Each number is 128 + 32 x the weight over its row's rms, rounded and kept within 0 to 255. Layers, rows and columns count from 0. Numbers have three digits each. The size before them is the row's rms in percent of the matrix's.

# down: layer 2 MLP down (transposed), 320x128, rms 0.204, rows 177-211, columns 0-127
# gate: layer 2 MLP gate, 320x128, rms 0.218, rows 178-212, columns 0-127
# up: layer 2 MLP up, 320x128, rms 0.207, rows 178-212, columns 0-127
down177 101:109174132150111115128152142127152144089135162160090136119141111154080150153148125105175128173140106129119136136044092135182174139106125124137104178106088092123102113146076143166165126147130159143125097116085161086160151188129194082132124113147102135048050103183097106136149158129105234160080140121091175139127132157170098135124103134158083115086106084130132142040125189104122138139109
gate178 087:090132076111151141070091109080147050040108118096170107119146130168124161157137147082179115139154135141126102126079095141096139105084156090101173085072123141143145117106094095086133103179143128133106086088135075163197161147104198081121010133128134085130114103138088153107142115104104167116130094175178150151126140099134108134070120116104108152109163128130109159116114126123163146154135
up178 097:110176202118089157164156149126116137039129118155118124106147129058182119119168154123168173173126176192140079144114071127090169144065120120150117104105144150111154125075119154126139113141136114130141084145049128146090132141144115088068124142145113129147123138130119148116157069142204097132136113073158129110075136093101169096127119143123094146060131106068133117163121056071091124158142
down178 100:153134156161125129128108134117110145048114140121119115057109155110104201125130113100135175150106148174133079120162161124144132205164112162153080112125136174100114131118133166128125131132050133140148108141086127142140138186109083120148169154116116151134138093131077121156190119082182136137162114135084171094086142110103074130113143100157107072080117053073186117223158075134104097119147
gate179 083:129137145102131114124086121127163158096080094179167123185168142123141107164133119105141136157099120113155067162114143137141137110113173078134151118205111150082111123120111121189057087165075158111085184126077108167137120150159119165081129162149140157197155125144136140110127119114166071149165139146185109123183139095085169194125085188118092154162151159119086128153183139047121108101132
up179 087:175155093094132128080101100095169124126094101096124102187156122139137071141051078179160161168089095113135082151158086141109214151093130098106140149149102145105115138151107137101104131138110147181113144165142093173101173106166109135099144109101104200106142140123113151144072176104117146152074179081100120152176145115085112126129085130121190109189158093140194133151185162154138094113127
down179 088:173155162126101187113121088129130149204100161105120142110089083110161082141175113150158087151089106160171099157071105181142115115112088113133151099136152066103195166086127136181133133103105134153084163074158106145162202075189120096086072121120078139151102137155117088145109127145088157143131130119132096138185097172099075118173147152161179164112129174103125118150125140169141093147153
gate180 090:153153110100094064120086106082089112122069152098160091099115178114124202084081108135133154102123116073130095120092151154103120124092168134166161134173149108157113116178169104117172157130119113165129093152189137148140142107111130105072070142197073156059182104141115098149120108189114127159121115090055128122160104115093116110078180069145122142184071107143116121164153131140123112098127
up180 085:130086117151086104121140123164051169150117096127165117096113134115083141152055115125110140147073095079085181167125068193121116097160182142151144131156163180097143157153127089142099159112134184132121110180185127106144151111152114128141176111064162155108134171174126170135127139089092118158156167153081197212108149108140091064175139096136156135126147158139155132099102100147135128148092
down180 088:089139164086127065120170168138135108148159085089063110117115108194191109085078146135131093127141122167125114058163089097104090150068093150123111171135122126160112107121126141169147132165103122078136086061105121139209109154125104096093121166107140082141153077108118136129087118061145156133121160173131076113092131116167127136123126083162088096160108130110160118168159156138216170138157
gate181 091:145131115085156026108119082080126107148081113086138168079141154107121114115108082116074138169127137133092122122184207128099146095118149096110203132110124135071134121163081165098106114121116070105111170141103183120172076137113126113154067140139151141123146068165091126146107184169134161131153114147194062074094142157138133143141109116136056118159077155116121146110130117132157096169133
up181 091:082144113115136206073139158168165125146100089119120088093083153065092136102151134083135109153123128117133141076178082099065162133178124125091105194133165118145110155139161139113157106116123177156152106128140161073092114117132188055062067178131144172121120108142170127132136121108122159138119151110108128129082124157113134154165115137079178131179155097103073090182152210103140101122113
down181 100:149126102115182149099177184126155116106117118090120109135096157093135135107129126089120111137167209109097135158152161140146082181149080125105146141161150107176114138098130133115138112045153080186094162094082137112105146098156119107082039116103163153107121169091114152149082120148109127127106145082164130140135083138119130113085168177103101120171136127109135119166167239186132149204142
gate182 105:168127141136137122128084124174167101140122085121032146174092121122162117094188136156116135118183154093117081132140080119073089144150142092228109123089173132156134136156179098098188142095103183081105099165124177091117094133120105152133166121127151058129117169116113124142119105111129143089154175091093105108113106167126110118137120109095099102078165137110137082129102185152080065165094
up182 104:108111164084090085127149176157145158114154115153154120183169135083091114151121096134091150104139110119119065169163162127154107155159123091172123125138113102177156133107163150183152111069147082092118127123114125153102158144092132072103211147100130147114118120116161067129183071103163090135127133157155092133162065163213140169095065129156127116104134135102050129118119080110097162163183
down182 103:147144159143121200122107071082113085127082107101122062075199132117158104127144121158125117141093125121132105119151131163113130121129182129164119119120118121066176149123100101114169132159071151159110067098177157108090096072209065161157161091170136104144173167091106124116103166160107121161122150104108103095104171087155087143129158131082144113194167138152134145081141104110139182064108
gate183 102:174099162136108134142149125120143117132153120127089162074100172150141136085171086080057107109096205143105128107145100099123085111123123094160121076169096146149128102176159094121081098155109126063193100100101139075134097136109165073106163134126114142142111040080127107138174135122133086126099119116103063109085169169067209158108140117115141134113063097113110158083115122098133159149131
up183 100:160139166053177106110138116146113123129130142138127156165156128121098172059149150129073166136132111050126093173163155071126106101118103098148104205114096121103168132117169103160118124092109166139102137142114103177204126173148135073061133138138106104066096122181122127173071124149112151117084132160161127135110086191175117177143146096141103128187110165158110123056122097146109151116153
down183 101:126176132157141160150099166091172105151072092159147103115146131124085129084152160114098158136142120104148155082152070122093063160137094104129078166127116102136115091107176126096134124102183121096185183085177150173190143116164151169106128075093133075142145065140102073114150137115172097164132128109108178152066120143140083190155159113109147119119120107128058096140139083095090188104132
gate184 098:122169099153164104188089134139096168199125145117164145145141098100120183151156086079128133204106125077128131090088130163141146118101086179162163128112124077138206098098100134160171146148101110138163152150192182107099146145137155136139183100160163117119112115074089114105119140166122087117165147127123138190069110066084079094153147180174138141113075137109114079169101157143130125108114
up184 105:137137162109193107111131057099172103142089134175165057174118119042153118165089215166158173098094098107143083137143077132108127096100142069127144137140153128107124150126163161131135126102126123148114170125099129102124103146106137099106147145134109167163117130098134087144108083150178166192076136123059095097131115085161110137057169158117127075164177114158077188142115111142119139113107
down184 100:208116165089158164112129141141126145171128090177104142139081133157138128147129149105163182107118074152157101142102135141129110152090161152064152133149118158158122164102127158116107115120097074154081154139122101154126126025144158084143083169131127169109058109076118164143104126140090162164150148183097106137142125162168135159203087135083139129157151086089123145037119133067127150076122
gate185 088:110188166136141135118118121112093165094133115081058111047134128159125114135075126131169114157165134129143104130136051121093122088128123126115145098123132100116139177145112167128201066134090143158117081152208134087125094093105126070195154098124076151127153061132179163139153203115102098117174149115101126112147138154164112096108162134105093184127130141174139116145080081180093151106142
up185 089:129157213129166131132129119098079115095137145091144114156181137185105091139177086060106069143144107144114125158130142124162129157116110122115133070132132101121044169132047104161179100169098081126097167212126188148167137114151126130065124128166167171113160154119088136102135206111107085095107139128125123108178162145148116162136152099109118119125119172145178131067130124148132116138087
down185 090:151107153128112113107089112075083161156140103120114186167138092095077070144131157081154102083119172107099148089121082137194090102102156105148148125089132094128101066076085147143130109160134097116106129161102114147103122187195131149148088138131060171163117106090137164104049136079112086146080136177138136040107148157166160111147124127154138119164098170175124174090140126127162131109157
gate186 105:123137074143109148201100100173062141097152179115114091089155092170134134146150093102129133122139151116141107141124058156177100153112137141171133117169147113100162106161157184063206109149169138096217099154184094145150106115090137124127156124187100162176112123116092133114095172168123105115165143105103142162157191108098157124137127125187179095123119080156159125125142075140075113114156
up186 103:129124139159101073155090169176161145086092171161122113088139113156216077167092134154111137110151135105145139120111102176128079140126147139168111135145151159122152187154134142161153060140051106155140179145175090156126110162073154080086135120127125091165094095124106176110147161135059123152092149113172116167138159091202119171156160131152110087144148095168117176119145102124068154095162
down186 101:132126094149137124054137152077161093080097102145164136112149130115104134140162138160131174144061185141107155093118174118167135098114156188159102085080123138171120091173064152146134080055048107174107103092141174123088092186139140108098163147099118156137151182107088046136150080121101161088127128099146152143159103156160105143163139108095088155169110076133090135144131141121100141134148
gate187 107:125114139134080093099148103113090151086141098126083105110117112173175147143103129174107153121122153140125135141169135089088134112110178131104100097126120159109172170123147177085107135101094167039106071085158172163076172078143145105075098136119167110136137036178161200103114168113130104140119161167162152125076092118141165150143141138186075116125089109116099124098061167167116136125175
up187 119:080165117093058145131107111169152131089101103118165137154187105067173128112117098133121173193118124161088085120158111150144122147127113128155037082161109159106198159115067085131118126139073075083173084087156132114076167166119148118115060170141110098144146171111098148101116149109131122096124138105106129143143157070159095120146079154127134103076169095090124169097092145138120114174160
down187 112:051171141128084116167141089105167096114097155141118164129093113100182123188128144146133120141036083137082052128141178136148109137152131182102101099148114085172127170087154130070148157141119097159088134122129101150152102185104160080141107130140091122130062187065042134112112101093117116107133109116128157148099146073154166162125111148122128099124131078147150150101133121156130166195156
gate188 104:145126103183114129166099121184174097144127135145116134172099111193172139172122155203121159151138168149084114136033125111095121134119155097156124143139151178127180123109100103098129126141141100120113118158095140105126197158109128143155168197144117129103120068150057200100129178156137115124095158139177121075100145163091163087122101149134119154078151147087203189104172106158139137106123
up188 102:121085159127067132154153118166107066136138142127124125175128139101135114192123124178148134063120214065125086119087136125113130157119107044149138158162061119129180094115096147114103140107113152104170147081114096156110158171083159147118164138137143186123094107147147157087115183139174130101096142173177115082194125175061134137138099154130152121177091093114146195119150139127115151101101
down188 102:142092173095152142210113131173151146179139132147098141168036129141110107131127146165142130093119118119124187147131122171118130120138128058143070141159100089183106107132148067089140139119145107148182097150092130059088180151114173116111096105106086079178120136186128165099092112124130022145114110134156062083117098113155143120176133151154166086148122125123107150114144085106154111101130
gate189 091:130163147121121134074112146105082137111103137138158161157135143170114122138115103122163096188170119094101142113104168137109128129128156122150141129127158109110111228089115106092098121110152069155147107127143162142176132152137154117108105201109174082149136217161121157102074110107140207142123159134151220119168164128163109144110135094152194137158110184134134118188183157114205126130074
up189 087:123096139125121145112142158126125131184116116157113173166129139165136126091149092099144084175159136109126150107087133112160144163097180152158080157160103184103097134096136100091055084096113093125121149133200182156108155149156186155127181085134148040164165138159064173097107102097135181112136119125102145059100073086163117152129128082095190096171093178118131128119131109111143174132099
down189 095:165049122132126156164090131118152205156125124060085099106166109158199112078119096177084117070123092101128096136104098140130136134138186136129178113136132128107081131135137119076204072171105148135093175125128161156118069132148097107155140055076145105141144110135186141086120156094103133135135146066104135137133149132118140125114092082119079149114070103144150168130085096097072114087141
gate190 095:104191204129134102133133147123146138115127076133048140145117089188112089158136072197116083121136130104119071131098163113150091132091067078107140138086106143156125085140170136122161091140139152142097138139112139203156106104112087108143146160108109121119151130150106086109094110137092179135118127130200131092150180166139144174095164186137187173071146150071160097132092073122098148096148
up190 092:163094176056101150183122174095120123130112092168144178163138125160135075068135137146172095125107205116172170080104119135083154176115128111112114166132131137080160210116102173178127118169097108165148132107135151102118136151177157150114201125140116139128125110127106120116105172148104134086150109076109180167181173108112111130104164178128149140083159106141143164140148069101194137154177
down190 092:049121114131106129123168132127130107153115144061175101123073126179202104154129218169138108135148145147114126098116150157083200199113127199117116113160174105130128159100099152118094136185133135149147097100155100121073184106179140105162118117092156164144078155120076153126136140106100065169100084145092089130163098063142121108130144092114085095147125109151113142161130153088120170143116
gate191 091:154128161097116167184130095109154128126077135123066127156137110104119100059165131119149116113121150146094045098111150165117096123090095135174134050126134123192160130156144136110140121114131088083122132132102141100130114126110161099074174139115144134115079132081138106115144121179102147139145175124067116157216125150124065149138110109226127088153136171088119066136113179081109078175166
up191 096:166138100128109155104100097116071097085107078116134144136161136153152113139095166162147109136144112118084166170131164148142162175146146203105131188110026091065172134148161112143156158138119126066114140063175112179109144130067082118126129104126164132141127180129109186145120073111140112136141043176107130153138091137102109118161075123146122075109119140145092113131166163103198130094112
down191 095:099102146091107110174142188114166103158091143102149119091099103172099178127088071070145109115115121139150140113158119122098098095097116070158144139139180150092165098120159127148099176134088151095142112139122176116072216138178148163112119114146158133153074151119169128079156103163155070094082166187126135162137147160175125109121070169169144168154140116113139134118169159165077120064070
gate192 100:112128084093100148088103188106078119133145133087114134166118099117119123153090131138161152129126193119129124105146127145119111140197186079099197152127098147137154151073080103080109147110137155104187123107127109152115145116156166121138128133150147062173104065125160151080115169131089130158141097149126085117149112213136157109095117091104153114118073084133100184106037106121193167066131
up192 113:159095107103148081129118095143069162189125129083124094095131147098086149142122175158143165102078147113141203123141149087108123061121170127139126151142108137095215106071101209073118130122107094125128116095136123112095123163109152150156132133085150112098076091121134105139104153113103103161076139180166132137123111172118134125110167150163109094129133158096153071152046089176189118159065
down192 108:123089184167121100141170101138164110146121153134121104082098163105154176183148162120110128133051117108051147150116107143110130060138163102131131155170116123082169143088168188124157135110125114142161131155180178133134159179188100188127193131139151142124044144138168119095156121077157135170061185098097138139085147106136111143178109137096133129181089093087114110096103090122144125149103
gate193 106:143084137128103194180124103106119118084143173065167161118133123150124145147105105098140110198131049114132106165153085041129100140159114098150166148178182139155126096135150149099113158095082131125167156119140075120127140183129112139174105178160128087060154060076090111118150108084099112127128188150142102127142130136130097079076125146068134070086150101084131139167159133140130147167128
up193 105:148076118107145169126150119134187157114130086136189083166108161167107104125105118104099134081148141111047205077172119164107110187123206102124101098118109142156146166158092091141112154126126119133083101098172140080184137140127127087062088131173094079145098113134167098172080131098155127120159109110125121071086085132139177114120160138092129108113144101184096165104148195120163133149114
down193 107:109113126054107088113147103137090153116116112107197188096066171179181070113108143181131124127090197109149080111134165163102150081108114065109179141145131169161118212214095160099096122099112103155145122102133191118139137109150093142156121108118119071129102131133156109153131138108094105132163079139085155078137133155119142103157128156110137136132142146175087168106112178133103102152073
gate194 102:108150057197134068142089113106141118131169102106160154178150128193135085117056108166111089141129154143141177073067043166091072152149146122121192095067144158109112155121132173193070153137139073155110138166125078112155157138095144089093103140096126133112113104105151121065113119136149112106124111134108134140141112100122119113137127135147122141088118086145155142123090079041097138119108
up194 101:116099146118120121098145091118132143181139118132109131162151142142166189114133126105142138123132084127145178108058117091119129107148156144181159142151126114137110103085126136137117110101140182124072140120077100127152152094138058187133110159076156113157091139125124176154137151188135155133119140136161150209163158107174157205168052123082113096127094174216172143106193149064115091084115
down194 102:096100152157106097159108144106119116123128117154154149114093140109170149123111068141108121144154124176171088100163124145184139123126136085187155215118100118088157094155111125132099125103147177096122107079165143132150128171134042119126188165116116141191069099207108079145152195111132165086117172115146108201171137161120170109134130167140131084132143122124158136137049099128129063148153
gate195 112:094197070125064069126181160127113057105080115093141159169103099146114173106134086060137130135104127109156097136042098180113077128130153090119128134108070161078113142131127146170072087129132086174129147163125124127144106142096143126122102119152148168108148172107158133106147188113109101109148159063092103098156081136079138129132142151127168147142113177099172123121099142121056155112181
up195 109:149149113128096139079116138125132131086088106140119136184116123142140113100134115202131116106106073130107124073146081058055055096146137105161133103108169112157138157110126125098138094109158128132145074173107148077100124167118164076111092099154163142158130122107210171090151157155138173163158128171163104097061126147142054132137152165113084125092171071098057152114167149085130115113144
down195 110:162165147148124093140088150095115155120161108131109125166052157122155165044136117122208154146143081141128096120103124127126110147143048095156142125158137151114084109095174113035144139138131143178092101143126168113129148074111150135095163143179169149145077094175116191116089114114172118147124140128200126144116206095152099124161127175174106158121147174138081187106113130131121154091130
gate196 096:175122125189148077119111149131149091097162172067085091181194125160115125115147132070123162100164103159185170102130131161116179085080099150166183104145137157145116090112071152111195107135171152131098109130119119136121134141081118148117110119133159137120130132128122135122092155151145067063086139135096121134137166124103102129134123182178140143173104125119166176183111018072161101154131
up196 102:124119157147151149121084113072182153141130150120111135140191150110126063177145146046169102114128085174183168126155156148084168134094129117116092138103102097100079156092088166119171094127149176140156150121158168089119146116097130096156157110144141105143101135079140090169115099058121099128138149124087125186096166061065136145111130149183117122165133151109099113148097174125137067209084
down196 099:141079172180146143135154133119151125171123138112138145158105076158117114086114106058159067116087124124110107125115064122198106159138121120069147163191143090078092152131122162121119090159144100081182158106096177183129220106165158100176130154159065125123087181123123072171085095067105117090128116114148129170131111124100165118128107118157122115096153125152108127171201133144135138151138
gate197 116:121083078119151175151141117187114140135141097195157147100142146133165139116148171131082154154119121095106166125101096164079139140168179200210088132109119120143144119142180067156092153124136130102116072184105170121178157096174116098080083154114203127106129088125134142085158085154090091193168141122118165176109113109146135149070100140131097112153131147151094164105151175143126070124128
up197 108:165171197161074071115144131100186051125088083117190159117123147110147123080124117139109105083116134103153129110174130130158152086091143132116088115181136184135103160095137122138093069123169161142127193093116136170087105106144150120068151151113124175173117119123145069157134127083144110108121079160119164102139094139186110155115147149132079117178117060178125151088147091077090088115122
down197 109:122119161091165142134113148095171115105040208120099118212132168109103079166086111192130082167100148119101086134121104123183130118140128149163143103197076159144123109148115162161107119099106137149105175131180100126140111166117167134108053133185097096143108063106102147087132097160147124147129149136115089128137091155187108158113113129115153112088102067163139141085102163148119184083119
gate198 106:138171106129096072109045080129115087095093128096127122125223063102125088162109148129123119159199106106128146190089123134144106079076147122146154138082083181100105112061131121162170128132107108112124077112150111073128114122130136136094063143091178136130171152088112117120148174106102115139167116090068126115140120118105120147091077170165111084119175174110110119167162152156143115102177
up198 103:074172113138097176158114109144151096107161178137108125135139132132175140146218131115122113200144140147186149103070122115159150099102137111067096128135202169086085066156164121137192168190094122171156161162133107077100078143115154096122111112155116124169137129071098197131124094157099110073136130096114165152150114047123124119107135155102111133146143118148103109180087100158107126157135
down198 098:153089153143166102069149179117051160136155094141102154139148126146084171173101125116117109079124095154162154074083085132128140134165150106108122057097174151125127176128128175095129104131099153136193129126114156165081118077091123154127120148085150129109163125119157174154099138114089164150115094128172173205133167140112122140145147113100152155139169169151060178075145087097140188136052
gate199 113:120105056128145104094138107106147164126126097111172105123117093148121110153102165104133069106126123080139190134079113213108133138139137166114126114081097105128168101117141078143140118103098145138124078148115153202120097142155111140085087135201108107059141067173126119122111086114141119168195144070110104167126087132090109055110118124156123101100126126146043107134146117095063098118193
up199 108:113167150072157141154069078110122155174154106157161120118133169133121104126078098157104131134084086086119142156145136089125132162159155163123178172129200132164120123206105121193137172171174103121144141120126110163180119125136086156108164151064081162133092102130112126187134096170085131099137178162103162152145135113166091083142130126191166103168095130139126150125162204136181122122066
down199 102:126135168149143104076126120131198114123128083144094143118109165131151073086122132166170123127089118114124092145130131123111123163103184141068154182104080108123111112130173125094083172182137154141107046132117104118146162143160086121041158133112120178139098062085121132153123113067126084157195084112099185127117154096111080088153101082139146132197124116153120100102130180074130120070133
gate200 091:087144071092061143119067126126117121108148081134081087158122109112099126111181081112086100145115055149147167134104147089102089149228156137118100141084152121140123133144150094125095145135133131143145112105135156112145142106126119149117150130125132057149142179102083194060159136140170122121165175101122102154086134138162140099089171116065166135101120151111210109187137158186158148162173
up200 098:141137104160122103111158174179050164066082142163108159115145141162094132138137142175169138160156168109119087129163109165123076197099130102158137133140144135068141066170133156115179135094161096103123126103114134111153141150086080136194071095121212084145121128188134132133089119100119140130108147168147158091102116096090184218173121172109155164141110153113130152115159138125144111092089
down200 096:087138092090050116069137159115109140095188081151040113177113136135081106167192101098137135140085063149155137156120141111110126116197102102185149154099122127105095142172182125140104168168099129142143103096177170120109127127132149114138130152077153080104119154097134148076137124131154098101179160097167123173155123157102124128104126109109173182095158175138145118159109155149166132213159
gate201 096:182149149116123196131150097130090132173166065101138104120159087135145133134095173113096148140088129095098112122167141173149150104136171166103155119114149106115171176123152123068152130165140129085100067088139135192117196158149036085135139126135133171163120136117077125109141140138128060098139083187113104178117202147102111125102121090135167118096145154123103112110164181156044140147101
up201 094:120113152037120148156176146136150050084131188140079108084127146134150105141142177086144102165195118129130070134151197096117158087113060142104110143115077152130130100122179122132152108164158183129132161137126088148105113119154116167095192116147122146097173078090080058146194104100156111112115105135171107112127135114120135175108069121134107183108058168122119131144126118103102130155133
down201 099:184100174178103116072114102208152162076098164105143107127084152136121092156107093111134122115145171131182154142116080118172107151112096119183099112126112158125118073064163134134176184125161109124078086084119158097109111100127142117100194159113148130156083109109116093094180177105113183091138153120153156091091132178134086108136117147159112053171133156111201097120154115168154109114141
gate202 087:118143081140124175102147135140090103140186131147216169077129175159109107088100106196130119153138122091194115177138137092078097154135131127128132130120122136137138098076168119116166116155078089095123138128079125119116148185130163154104124196107120170126117155094170173089135102092109083106190142176094187156112129114204048111130142138134155074142092153106127097148177102144088119133172
up202 100:136114168081138123120132125170128119127111125098119114126150195107109142082201100139089083146140114102125137121077105089067125160144116090136101118165083065180186134087145138164148180155083070101150111140112132189140162130110174103183156092097164107105125151121181214176117191144175120141112092173155160101078147135087147127108151121106140145132119156119117147067160121147111143046095
down202 101:117092097118099115135114183175083127163037141132122101135179084124078147100136135111105108158191091090156115081127147113117122120126091148148151131100151079162115162105109142091105180139097073101082142143097131085110149173132192115159127134125121089109137104073168226131184121121149125143174100203147120122050185117070099181147127132141099139122113104163129096100157116149147095106148
gate203 095:121146132083114120089134136168104128118105076143092130150081183206111144118113150150142083119178111130190120114124121149073092132126061065143070132120160160067090158137091065076052060092140113153184112081101160097153122161126138126124087129112133175121151172115093136087089127124092126057115113107138138104121114149173085138175159103158190164131112151150144121110149151137110121167086
up203 099:150165217145119151122139124157111128110093144187076174177098163173112096121133113127147099124113100141165162177127150064100115183100086061108121156164150153131145110101108127124114162193127124172160168125151110127101208117096175117093116097151061160118179140127106213088109128096084110098114149121186133113117125158181144180146131091054125152141099103157125156137102085147122118126142
down203 099:168153137150099133154144121140114078129147149106088164106138115140158133122122127153033130139129155124192160108089118103190172139121134097127119135126172136113046125157083113076090144135120125093084174208178111166163162108166102127040124167168083155102131147126127071134102135108116141177165107138195154083107064112046155101168150155133086154111108117124122169123160108100124127105126
gate204 100:069121138153137148158110166085125117095128115133146195094142105150135119105097102165154152092180152179115157067110122125130098117112116117158152141116118111100138138195113139108129084168149137119162047154201125155166153116148132106177095192126135167102139061151122195097114178125121135107155094136145152107061146128104123103108133136154196179090127170102107082089138049084126158068081
up204 102:121169160114124065107149083036100147178105134108100120091114142101120111132095081118113124101189150097136162142156151156132118124114166141122085115102152115131113062097145092192110082134172147132074171160118113171123156211113131122158143079073183138084093114112107124135125106156107118156154067118139093099120153157114130113091159132134187215119097144120132059123164154170142194106116
down204 104:103189111096090051091117136116128127150159182096079147185127084119143184068071160158169118137144125135117154158139150110100117150123188144122134120182103083094103122104082108142118127174133138144105198149098046160116139161144147118122124105115165090090108085114168103092072182118133121128160051072193095126138113148097076158165142126141132170094107103172107087109150127130149090135143
gate205 096:117164111117108069147230152135129114145092139096053135123164155067099130125093158155148143121106071092182133123109098184102077153057120085094116103179119093118157098158077179118123141093165129113134168133113144096178067152114106114094186151131145117136110129145148166150114120120078157137171150166120072089088123139055151143119105142102164180124154117137165144056139098123155138100133
up205 092:135112119135151135146080150181153159147091070081105112113123110156160120132192112127126125167160206141131142125143188089151126162167113144137085187074106131112107151108113145120123095096135123121131073100130144133062204048105128123188124123115119076107154119114084056153144097138194143095111095113135127162154113128115147083114127131195100127149062144146082099169098190112106081098169
down205 089:189121108100095121124083169123237146127118101080107133190066164141125074095170124078113136169129090061142092066148135046130131104108125107186094145098100145129117128105092092125160135126158151208137111133167097141083143073136092075066122113147156157104114073083138128125139109122179100113129130162170154160121149180151117128158139134158159136138099114117136083151131162112126143088127
gate206 099:156093159117114097134115125146195145136124146147129129150150091135132091126110133122112096088168066107100095150151115140131102031116132092100160086089133147134178138119153184121101049175158092085160139126128127144121180119142120116121160093149116160065133108054132145107169112153164083107087185141164109133168119167140200172152143204164133146124068172119080174108144155089074147122154
up206 104:150110127145150209124117115103135112118135108119147219090075123138120096169060152088109113145092172171091183125155156073093161144174085146174117121119112190102108180127151145146123142107112086141087170102071171154092101108122120158155120123146112129151098101139115139105136138088137190142102107118147174174106164119189136129162184185129096129073137097121155063188110170119162115182123
down206 106:187114175148126128141103136120126131082101124124185153124124139132088115162153095109088186161103164149156118112171161078116132184151111128173118117121122169117064158224115146117082084148111100138098153084149140146148096150081130199095151118109115061139136126196104088096139168053078161170106102137131152113080155072150099123126165140116086096087143097088139059139120110120160153107157
gate207 107:167154078148192117105150159118141146123154117098145146151099137158093120074163199068131106126106158037199105077134100143141134143100155111129177128114099101121123160147123112215188144107163149106079112131131126148165141103120163086100126145149143084133138115128161220169089188085152120135162099054143116130091099188138179070099143104106149121102136155150147115145134152139131138086137
up207 104:117147158100104094103092117092113111074102149116073093162091123156162102092113086132163138135128133150173148119148145101086126156112146074118122152127085098115083123100072152128078118117141132139102145147145079151123143138112112114096166146123028079077146102109103064132185090097163148110093098143184062078165147173156095181091101084106116097126060090111175148086076142128104184109115
down207 111:103071150086092093132101150097090152122128132144072093128108150166149087136123087138112129132137099144126135095144088126140138097141107060138172229142076134145092099135096162149086100105144129105143155149120135113073155080118083079164145135173114118114191120140120110183139099110145108140099163159210121180193099139158090116061200105104125078144162131154144158101090093115092176172123
gate208 101:122182123152137136136106147151140099075154142111119108168128139096131112117145130180067170160054130154191176076130083160129172121103155163075160146118097148111152096157136094129105173076094160156147118155173128130151129114160086069150012135147157123169117109115133146143100084139112113128116059092112149093138141148136160106106118182139134109148056141122162161183149137180185124071102
up208 098:068121171096143146103120093109160078088092137144044165085120085143203116210173173098125100132203151135150134213166115132131145109058117132090134128088141118139154112147139109100153154146095155117126117052159110116099110110122097101084123156123119130185142138117194115114148110122190174126095135090123146112129157071127093091096153156086098107106157091072147145144100125113109099144134
down208 098:146160104164086127151133178074103162139088129128128143127091094117081083133127120125136087110158153170189137164146087083164138135139160057160139117105127174152135168122107128161139108135094129143049149125153123110057063119111155202191141081099117140167108114113172179136193079119134199122117164104125189145068127131091184126173168161110101133110120157100105132140101153168087107138125
gate209 103:126098149086152143147158099149141169117165192142118124219146122121137162118136026135129152127099139123214050115158145138145120099145124093118174162131143113209142137129116168106099157126157127146145119141041092116156150137131121177155117134148099181095137080104130152121095178152138091160120124166159123103144205142134178167082120115143185113140104114127095174107145058104099137116143
up209 100:115124142111116158088101068142107097124128122148163137083167113051121114152107052107138103158128120142103145134204067177121073141182128149125110114142167152070150095165207125156172123085136122147171112139133152168113161189108099110159112144114142150160177137141127121098240121086140139139128097102156112121093173169175090088100161130087119153104127183118125153148102157175112143083137
down209 102:160108104116139169103135055188154191115139139174176112114140106100144123088107150120159089120139128119127104095139149164144111157135127163135076092105169112093122030116149222109109164128157087131179125158131124154136103131154093142091098175112176101086094145072079105147159106128118122175095066165099190139060150142142111135169110098059142133116155153073146097115091097141123158142145
gate210 116:121076082163174092111104132101121109161193131141137106125143139198094119145086078127110109131158150089136134172154117099131114110176194202155100161147145117123112171146133084161180129104197127096157102138129117213222185123087102161145196169107132105138086118108130167134153145126102145119128114139077163166118143157112129166180121049143148167174113179148127125151108134132123116122121
up210 109:169186091167090171144133149110176091135160087111098126153093132130098177113107141149102081161155107180081196133139132142090124211136110124161100132143161127103132109152086116157148092149149147158091144152083134070171151110171060135066096156122126153100145101148140122156126167069148120130172151152111091137131117108114154179182128177151142101071185114154211141134161167181079118127131
down210 106:150100128186118146135127134126155089120132105099146168072088157138068162126102122159086190121064099144090108085137133058143099116171130101094146120110113122157127119133070135120141150144131140175137054158141110069204087132152075146118135139143148138081146062145127112155103126149098115123175104170151159209139198072135072184134143073172144080094115148105138136090140141158146165133109
gate211 098:135097093205128121108100118165087097143222122155173105069133183143128157105118132089112106184098107119169143088105144113168127091063146123137113194145094135141115108110109146142135133115184127121131087145121115121169082127140121183106172091107158068172091106118087155175110179153072114122136115153169170164138134082087095115153194137177174214119135144158158099135135121121108144150096
up211 092:127073156109156134187104153110124128100134072069127185140142140125142165077136125133138085161152118116111112149132188173115115127191150071084061096121091163124149200140131138119148137156111140124130139124120101157124104171155118118130158113084066171161171116118141118084124150129138124149204078181040120155108069138146110117115164173147174185173096115119206103125084088098106103123141
down211 095:080185099126124139081157166131123090113079116149154151080162157203112098136134124130079134165085112092115125151131085135097155131139081104188150086177152155109192089166153092089054117086073119148147139158123109121096084125166117142144123154108145118123116153174113156071134119091133125130126129154142146161131194166063083096080182126159105065083114149156090098136168098142072164099108
gate212 097:077109042108154164111116119120098173083160181093125069114124135140173149160146105166161140106168114068143169107145071118116126106138200181088162147079163163139076193132126120133175142157152192127133126155156149157108157107104104120106095136140121101191168085137138181177177110114061128068124116068158170149104142122122107114161089147090135109138097161130144114109109113150184112119110
up212 101:134154083138124061142138212166117167158157083133132130137091100115088107127124164174153043194100102130148151119072144097094118144195132151130136099120087146185150110115103130135136163093127120123091120098158166077118094116184080113141090168160152147093140122138104136089043162106102167078150144159143113163094115139125143081107103135104183144132155131114124184079152108140174176079081